Weights of a small GPT-style language model, trained from scratch on English Wikipedia.
Architecture: LayerNorm before each block, learned positions, no biases in attention or MLP, tied embeddings.
Each number is 128 + 24 x the weight over its row's rms, rounded and kept within 0 to 255. Layers, rows and columns count from 0. The size above them is the row's rms in percent of the matrix's.

# layer 10 attention query, 64x64, rms 0.157, rows 49-63, columns 0-63
size [106 101 102 103  97 103  98 100 103 107 102 109 111 108 116]
[[164 111 147 143 150 132 102 108 122  77 129 186 132 132  69 113 107 130 120 122 107 132 165  94 140 114 165 147 136 133  92 127 154 107 169 112 148 120 111 104 120 110 142 141  94 130 150 119 136 111 128 161 122 154 125  70 170 140 132 169 120 137 124 117]
 [123 149 148 157 130 121 119 108  67 114 119 138 127 168 145 143 122 166 112 154 120 131 133 137 143 197 111 142 150  85 126 118 119 110 111 133  84 152 126 127 163 171 124 163 133 121 137 113 114 104 118  96 105 111 131  88 127 135 128 131 162  69 158 123]
 [ 98 149 165 118 138 172 142 148 113 152 139 127 127 106  93 116 142 145 168  97 163 132 156 144 112 115 118 125 125 143 107 128 105 116 107  64 121 141 157 109 121 131 126 123 124 133 156 103 110  96 165 174 133 101 119 158 118 154 141  70 169 120  91 125]
 [146 138 135 138 105  75 111 114  79 130 141  80 120  86 131 121 156 138 127  97 143 157 107  87 158 123 131 115 187 150 129  95  72 109 129 111 140 122 127 152 150 138 113 117 103 165 131 165 142 152 157 162 130 101 139 139 111 141 104 146 149 116 121 140]
 [156 151 111 141 158 133  99 124 111 116 141 138 134  65 124 112 132 134 153 110 106 128 112 151 147  94  78 130  98 119 145 115 145 137 165 155 111 163 126  64 136 134 135 147  96 131 137  96 136 132 162 124 143 146 198 132  88 106 132 117 140 114 150 121]
 [119 118 112 110 112 176 133 170  94 119 123 147 131 123 149 145 132 119  96 102  84 105 163  98 149 139 138 180  84 157 147 115 121 135 136 119 120 112 158  99 113 105 118 111 135 136 162 132 120 163  89 157 159 152 110 136 122  71 121 140 167  99 139 133]
 [127 144 165 156 132 104 137 133 120 115 161 160 100 134 157 101 153 151 112  93 123 111 126 139 142 150 133 121 114 179 111 113 125 151 138  60 172  93 138 110 138 118 158 102 116 132 102 152 131 159 125 102 113 117  85 165 132 138 120 132 128 128 134  62]
 [117 134 124 162 106 113 129 167  89 146  94 111 126 148 130 103 136  96 128 138 140 146 126 134 173 156 122  88 103 152  96  84 168 140 121 176 146 120 123 132 113 123 168 148  80 132 160 120  89 103 105 118 136 117 192 145 131 126 120 105 142 134 113 110]
 [ 92 161 156 102 122 101 142 155  96 143 131 135 129 131 130 139 132 129 161 120 151 145 112 135 116 162 106 104 130 114 130 159 103 106 172 122 135 134 111 111 186 144 126  76  98  84 134 124 146 174 108 134 128 107 129 120 117  97 145 106  94 121 196 131]
 [161 174 139 138 146 124 140 129 165 150 104 144 121 106 145 105  91 121 113 143 125  68 123 115  88 148 128 145 166 116 152 128 138 145  83  97 129 111  85 137 168  97 115 173 118 114 126 126 157 139 106 170 106 126 158 125 145 141 130 142 110 134 112  78]
 [142 158 135 149  96 170 137 100 109  90 147  98 144 153 142 122 147 112  97 102 142 122 164 151 141 125 163 117 166  99 137 149  91 124 160 136  98  96 128 119 120 118 131 121 114 132 111  91 137 145 132 122 162 108 173 135 143 171 128  97  81 141 100  84]
 [124 142 143 148  97 126 124 100 132 142 104 168 142 117 154 107 113 142  92 108 129 173 170  98  88 112 119 121  94 155  97 176 148 104 118 153 144 168  96 111 126 117  74 135 153 161 137 104 134 147 118 111 129 139 125 156 168 130  82 142 127 118 147 122]
 [145 133 118 112 137 110 116 113 170  82 124 138 147 125 127 141 160 133 125 103 141 128 132 128 141 118 135  96 128 112 165 108 154 143 110 126 118 135 101 110 139  97 131 163 153 180 145 148  82 167  89 130 120 175 136 115 150 148  96  64 115  81 147 147]
 [142 107 131 136 145 138 108 138 113 119 130 113  81 114 125 120 165 123 137 104 120 153 142 143 137 162 109 146 127 170  98 100  69 126  82 184 117 139 127 105 153 122 121 143 138 104  99 122 102 164 161 107 160 117 104 146 134 128 145  93  92 162 161 163]
 [153 111 131 130 131 113 118 126 131  82  93  92 177 133 178  96 115 111 138 120 140 180 159 184 109  99 105 167  68 125 153 133  97 114 113 113 121 116 124 154 161 166 168 121  95 149 131 130 118 105 121 129 141 126 120 131 126 117 119 135 122 125 131 150]]